From a checkpoint of a small transformer trained on Wikipedia.
Training: a variant of Adam for these matrices, 345M tokens, 7544 steps.
Each number is 128 + 24 x the weight over its row's rms, rounded and kept within 0 to 255. Layers, rows and columns count from 0. Numbers have three digits each. The size before them is the row's rms in percent of the matrix's.

# layer 4 MLP up, 1024x256, rms 0.103, rows 619-644, columns 128-255
106:140098161142121154151121136174112110116135090155124129098165147149146127126224111134119042114166100105148170157115135111138091115141140118137130139151117126165107134139160098101160145141144145177137164157115102115116143131134124082105109132115182130119161107108145145133161134128138152157136112127116153110180101170130135097139136126156142166159140138134072142127154128130117157139168
107:145113121124150148067132075142097160182143115148142127118174100102143108142183141158130072157138149167156137161118133133132091140096083100138125121117100091124161110126140147113131106115100132143143141148119127116142120100122131094145146126131181065122109110157103106171166125114150153140133086157159135107167154137090072149126118114143093103131133133144132163156156155140149146162104
114:090123118136108125120116111130125160130136116114140123139151110136135117110123123117144138135114122127107117096156098165129090152101098148124131151115050138151125143172134140156133145127116119133125179176144132113138104085145123138082124144153148067104122113086078114144104107145149137131129129127143122135144146150133154131145119113156092133149141103161114204113110144103169136104149
101:103143141130140114134087128107108098133100123109133130127134148140147162123118136096141146115149119100131085103120153112092144115149124147131162115081146145118114199139164111091112130120158120128138141143159101147133116107116118098130152121159084082110135141129169126188113122128102119125120112159137136101156160110088096100122135151155103150129177126142121164135105195114165152139167
047:095125131103141131116132116153134135160154145126116086132157134115168111103146118108090102156094117124114106174182112126176115128132105154164138117126123093132109167145170128154141114098105147124135175172126137123136114092107107097116114141148128110127159119140144123168102121165152117145145089101135147123132156151080147150140113120167133161170134132168138188118140185137133131111144
107:134153109137147118067104094140107141175133147125122151106173129100141135117124116139098084171140168179155139118104116127137131146147133122164126140124138125174114172113120118104116111153101140154131132092147117134139142122143076119124156160148186094102166116135098101116127105169093110121135109145102134080125134115094092083101097116189129160116103120148136121134148161086115117139170
094:139070165166130143147143134140132180138152104096109103124140119170142127107121176130076104147121139134134113112130125109160102135137135124132145157158084143167167124129151135092130146119102126172102129082107128088120154152112127107147155106095134135081142080113141137133124095162117123116129080179150158136173121129135125141087131132120134124129114102104074159118143159178108146108121
100:169098118153135129116088134155153154153100111152107129115135129136126056125126113177091132100144132100122174111147131111155125091117119116122177140092137135126106097144145123078151148095115136107132169118131096140128137117120103125114119150174157090128182107113133154171107099152104149144142117146112131133150086153119120146081152110130131133147107088079132153108130155114107098119125
105:163133137119157112137140095128139141161101161095115123171155117119119170129153137157105123154107163098165132156132096156142092130153114113095163116097136150110133135130154096144123132091072140188158135084136144119163136103153143125133115153152133107096131103107115170110153120148103125139145122172143130098147128122125123127100112152125120169146121132112130146144163149100133174142113
099:121099157143142162143120134131094140097088147126135115121137142126148099118130153135154136092124099149143113167148157117133121098137114109157143156146123142130130125170164121126201140115143097091150116115131089123165170105118134134132176105142169139057109062139132097117140086072101099132130124164170108152125167127125110099120125103132101137140183160142074155119143125154162153117129
102:127141085163103126104155080166142082162115108090179117146133096146127131130127145130137126177125144131126132166135126178118117132118081111097126157088082158142133121157131140162116142112159125152127097110096137098140152121126115116165127123117141156114114152151111135149120112183129123139120086145108152110109085179151128139096094118137083133132115131131113139123160135150105154150173
104:107113141123134106121196106109117160120086117100103100171124149157141138113142133134083116116129099111096132131140112160117142144147126126119137114141146148122132108134147118184126178109118147128162143121116155153107148112138113123119153144152148126133158104095128165177123132142149123174131126163133145137177129151116134113109129097106141123121141131137126157102143150098117123119138
102:106157129130130135105190065140142130141148137139116088164148080163122154124153113140148097160146156135116102144151135171124087129088105100140148128103110094180143126129113153141094125130128135171155182105154109108162162136113123094168115114113153116133156094147131109142133072124115142115111086134169131119134112106120137141091093149186130109178112133169096171138160137117158117146095
047:130112137124138116123109110162125117138137115102144075145136112130137130142125154116149104128101113138121133147134106137137107150137114139122143140134103141151124114153161092158154160074119137146137190129158139114105143081173099103122162132108114123094181097129128133133105112099127100141137103151155115103150153145096122109084108141147104141129149119146128128115147169135189127079163
081:133110096140119129085115095155088129155117093130125122163146113089135118141091136157122108125157145145135157173131117132140141163159115149125158087154103128195125147117167126132144132088142127118132146128110109135123124137099084147170131116168183147127134127148126099118113105143110145121121075169156152114128140135121119124141085140132131103154174134158091135165165125118107105145156
103:122119125112160140135120095140131121108149133172136149155123078151139134127105158178148123164128115092094105090108137144132107137158135139115146165109090182133140148137135109113104133115153136108153118116152146085099139093168129125169142141164135117120126113132124111164165105157090075089111117140145103135144159113112134135118113103148118094128176063147157142117141151141135157111149
089:161133121141137113125116084194119104112132114176133117126116155140129146154119142110096101119147103133110170146132103100160121106115093129128186148126104135097125152132140132128134085125133079110126132150107120098157160087192128135107106140125115130139094137123137129144112139130146095109139102147128133105139143146112150092142106123138141128153117139150147170099139146126131107144136
092:116114167106159110120136102114123149099139093109127101141144105120135094096126127135129131134100162182138106125159124140148138149170116149155137128120125124111063109109132094151156108106136124147148106134152197113193117135160095151138137198093088130106160124116114138097119136108134178119165099142143149101168096137122135125126113091149125139140152133119083123144114136130123107152143
109:149158112138120152086150132168103127149109127146101138140158073163138106119096112169152076161104139132119186111158132159127096117148069107146146133125139139107127137120147122175119130115111139149099140158154109088145149107129135115105139143150108118121118117112121132179115093174116104144119124194205095112143113159143131106100141126128166166099170086153140139113113164150127158105115
108:190099152126127097120159135151073126144103136090155128137141113124147114082117149141148116138113126138167145154157136153157120167122126166089117134116071149177129164109126110136148127132140139131126140163143130119175106086124107081121184155096152094052122125138084145134103143104109134132144126165113160130147107115105119111125073131142086168143111138163135124144152160126153144108084
079:143080149117141120114151139145115147169101155120186141117142113119140072139127111151147126073114121108128133105109173177132078147161147165132129122122124076139120138129164120133173128104139093136139140120128136128117123090135093124127144143122095104085154103147131136139125110092097112137098115158118154164149136120088118144123161117130120121128117118151134142121104110159132059141115
107:144127148136120172068117107170083164137122106127136148103111119135141132071119129143141098114146130104136139132157116158138133130133133178115104132161113160165148154200128125141133134111146070152128147149141138153164147127115114149134131146144158138108149122093131129132126132103124131123128114159147164130130134123130134137152080153132130171118124092158098117129134144134116093077164
112:145145145151129092091139104123144133151135118109137155139136113167129157112124151129121080113160155109124127097123136169124146115163099130157160165111134158174108112127176089152133092058130145084098132092103137104090175129119097154134171157150116114116165160106135166206127097131104118164126094150104140086152136145133123102141147111161100101116091122134138118105135134135116116104124
113:130086122143139142111139115132102163147123110130097159161187099152150135132116101127091134088141167130151107151184116119134146139088161143120143092121116156127103137105103116105180135100114129131145147120142146118146130121163109136133160115099107124131159108105094097121144073144075108141123135143146167094165141126126157133066091099152153137156174101162130127153180135095119120158110
114:116154117100142084135136137161113134161107139129121108149149120151145144096096167156130090111122141125100127106161125119102118148106074134112154132111125089153135098167141123186125125114122083136155130165146158141138126129144114114129121154148145103135135109124106168137094077111128105168137089182129139114125122181126125122111104113140117118168179104149095130095166161161146081123125
092:105121145149104123124165135117091135122086087100155129152139124135139163115133102134137117091134119141092148116152101117157145142093153161131129115139139150106119091153140137106100139125137084123117150104124135108151145130098140168139106095129118088111158123120082131134086128178113155139167141129100110068167116133105097103096095077128145115131137127119150124121178138144126096114127
# layer 4 MLP down (transposed), 1024x256, rms 0.0919, rows 619-643, columns 128-255
104:108129165150132173128108119118118113118107165127093138101156119200130157145094128117102096149120141114120149074144126125129149140163142139120115143094142081121102129101167080169120169144118143097142144093143112148116156109076127144155094094121141110117144143120163122128158090145118133140117119148133134080158102121092125167098125170100138165131126143098144146113114143142155135143116
106:136159112137119137148156097147100116102085107111116101117126108125147141173071099103139107130121146066134097145130130113129102156140100108137149115140139146129114116152122146153154117119073121093099120113133145105133141130133158103112130131103137125161124154152131152098166088149149119104159162071132131135115135140103108167117163144123109119134088134118085118147120159108167086124127
109:141092140130096168181140128118108108096085111147085079107124122123135141110111142139107155151154114108182133162128162189142140116110104132152140122104134123141126115111123151136128123129117127111145136104103094134120142167114146114133106136081120148116142143140112092116106111091151130129142123186155159116153135125110073173154139128124138127142156174120152119062149118134136162141143
101:094141110114166127148128160128113114133137120106105125125078143174174137115110101138119116141131144132133118147096119140122140129128105125115161129125110131135101105135102109132102121138144096154158114105144127117149167086128164096129122097126132142122104128107176142135128158116156069125124129097119128120151163134063129137161101141169188147109114155141119135140136130141138136144149
039:120103156121145144144124087187114115103147106128150091144137099139148127171147136110122100148100144083159091150145152105113111120139156136122091141107103100128126183141153139128158061111125141147132169115110130149110095090133087135186156157131142145103163110095140158105139134108135156130169128126100113096167102144085155118148131134118148121163133141166110145158145169151132119111141
107:090122148116153127102133167119121170093134139147101112112131136078126166120203131128117123124141149117134149156084126106094117098169131114159150142078144122126108144089101167159124164127139142111131125123126155137155095193092106069103140122145149140133134104129101115134139096146133132150131134137067161139137097142133163110121173116125123131162076113127161102161141103084136156129106
095:112142141117148147093117172141180106149091096122146116099147120130146135092125167143136092126158114127142120075117137145111158137089134115110158113134125158145125122112157122144116113092142092100145170165133101143151147145094127127127155126152118122159108109120151097096098132117158086135108122109125132163131156156136149195146133135132134139081143127141120121105090123091109124161135
100:127110178111098147132142135171164145171099113142120122124103142134104133139154068131129154090159132103126115094148149153131125071147125103119129148135146093135109156127113136073116107132125140111123137159128111128132078164098151164102085131164117098119107084125104135133102130092145179083142111124092124169130128132115165166127136133112109146111139137066149156141180114137094118134146
108:138146118112140185099147135111128173176100093138115122123203107097136155132135152137133157110155100114143132150106108113148113094138160116147142141085126131085128155119149096140163112115176150146146157134127133118149127099098109116157106131113121159172143127142089139106113172138109139085133129138095118141139131172154093114165118144110111149136169138164121179138070122159118116076151
102:156145132143104125115087170201143108163161136159159109172127169107097176149103116133102110110107135114163123131143149126091148131113169157077137122133116116115150094107142108104143153141137114172087161176102121147168130121132121143143134109126106154101114117108110110134121128122085100122118099121149115148152131155126137145099101113180118113101127133136123136116145104112101158120084
102:121131091101143120155084158123105131153112164127105165071164121088109142159153126160165181150157102098132096152123114137163124175122123145117113108115149124081113160126141116144125097109134117161103097131089142132147155149101108103137167118120132151167126120104162109120124107097110130108110157108113081129131138090123154142110095165118102144118142100128162126106150165123117145133144
102:086171107160161122172126132145092125159129143109145121119132155106152116132103133144159126164103125131124138125142077134161106182155151090141123121132182185091131095134145101141143121135141127125152146130161139118096178107110135109059075122094145144184124101119126136133136126169163135100131151120117074151127138167094136151123193123124157139141145123129142119100124091122105086101112
104:115096142184100088197104162146117141142121134123147141140121117108094152132100163140140094142118149125129131137146171123141121173163174127115123094114162152144111151139173108129137113128110118185165107112144071128129136132134144107127129129175129111152147155160122088106128141142087165150138139126133118101117102115144109115107153136128116121109147141149149129119109130165105107129077
041:146147148145127192141089175125116115120141186149093088130114131121147158125169098146110118100115132088143158152093100120125156149136125127093107116129115119149131135061121085129121091151083133173109093114092132131131145132146140098116132173091124086107141144144147127137130143159131127130167143103144104106188134107112083094145113150131094159102125112143137152141121099141121135112167
085:128138117155112158160080142118149156097102139182128144160160115152110165184130154126113148126143101118104134102086105125177128139121069107130135091145125106137105081135126172107090132112136155155131136110113162130091125119087148136150103131094160132148138138111107144111112121104115140120144143094112104112138127131139130149144147147116149112097123139157111164118159121115179103087143
105:100166110163128117117136150117116116097122169132161129173134154119075141108136147110133123098089134150118095103126158099190109094145164143121114114161121137145138165123129135119117151105143149134126146126161073114112099135120150144137177137120118152086112101124113146096110135126142154153133127109103122108142117151072112149123115092096156087155110134131113153076105097173142115173109
093:137132123130159151127104130053105079161159122116137107115112132099115132152149101111172109149137093109113145176084132161081122090122151093136119193110104096107130096154135114120126104109138160127123121154173191133111171105149115125155117109152107135138099138088120124122123167090097144108115109129112110122121145172124150128168138124141131108126115126120157144113137106147128108112140
097:139127124114111136135127119148166149103118148148124093130126124130126117075137122105148139142122152120131076083147142113089126121104146152132151138094109156155111174164161113123145114107165149092151088138144151126130147113114164084129140141120127120176120130135140139102139139101149109081134144114102108151130141115161197145138116125147155141096122075128139131118063137132146089097090
107:148106168099123133116142129111092113123097115145091133158124165158099137109086097136098104150160091136130124133096091124112049130151130092119119111123145118148127075133112091151168114140110141101103135142175191127144117143137127116159124111125153143103176125114108110103095131125088112158146157131118149164131109159118145122162100095097131200155110130109127125126083140119138125154156
108:135106122109134125144126098126129177129134169104104136125142109111144109134130144145139110123120098087134144124166090110123188154164175112108115132130108137113107115111125142123151153134141081085124126180067114131121126159085127113153134112081161095121121091135114143133151108116141090103155150114122098145162085107117147140154122108187097108153099124129105130154187112130121123142128
085:113140119106139129162138130114118126142125127144096126128109129146120148145104130100116154121128135153116112112129127128118139124119120136144141124126120158123153125113122138123097149147136123130132142136164122131102135139106150134142155114115112107119117139116127170134133125099140147130000167122123111168131121132150114143150142123090122105127132125123137109148117135135155134076151
105:142132107134097159119139108118111142075113088154175154139108098184115131096144103119142102128125112131172162143162138135150142130172120122112128093120168127104205112124131129145123115153128100142154128113138111187154105101146155126130158132177134122135138176112100167110125139164104173127133184116122173156121131135145139139140118136097150102086089151111100137134146134150136173105107
107:122129143173146173142101116109164093147127100131125135160100119139105112143110106126136155099114146128139113108125103149104134124147116128113189162087117141139169143130128160163117111178123146160116131111118093116138149133111121090121137130132125081163159092147144159125094156092153166134121132126125046132150117087123124099156112121144094151123139150102117115132170139133133110161171
110:125111076104110126073144127132117159131130083123108174112130114081116056144134143155120120130163140147119068141112116135090143137130159094091164117105125149101112076099127111084153102129129128111141142094147137099151177171127110099114134143150095112179101126125097145127121126101097131111111153143132141111115140140140145135135114097154120124122147097152129116103074121148138138171115
107:118150123150151154110099097101132113107098139134110112148146125134113072114125145102153104118129125114193114067137142089103164136143144111135118114156113142145079135107150161176130101121071129139126096123146073162142128082131145187123130121139128132110106127150132140173143142120146118087142106117126134128105092108132116177140103112099108138116135121117105091123108118143092166124137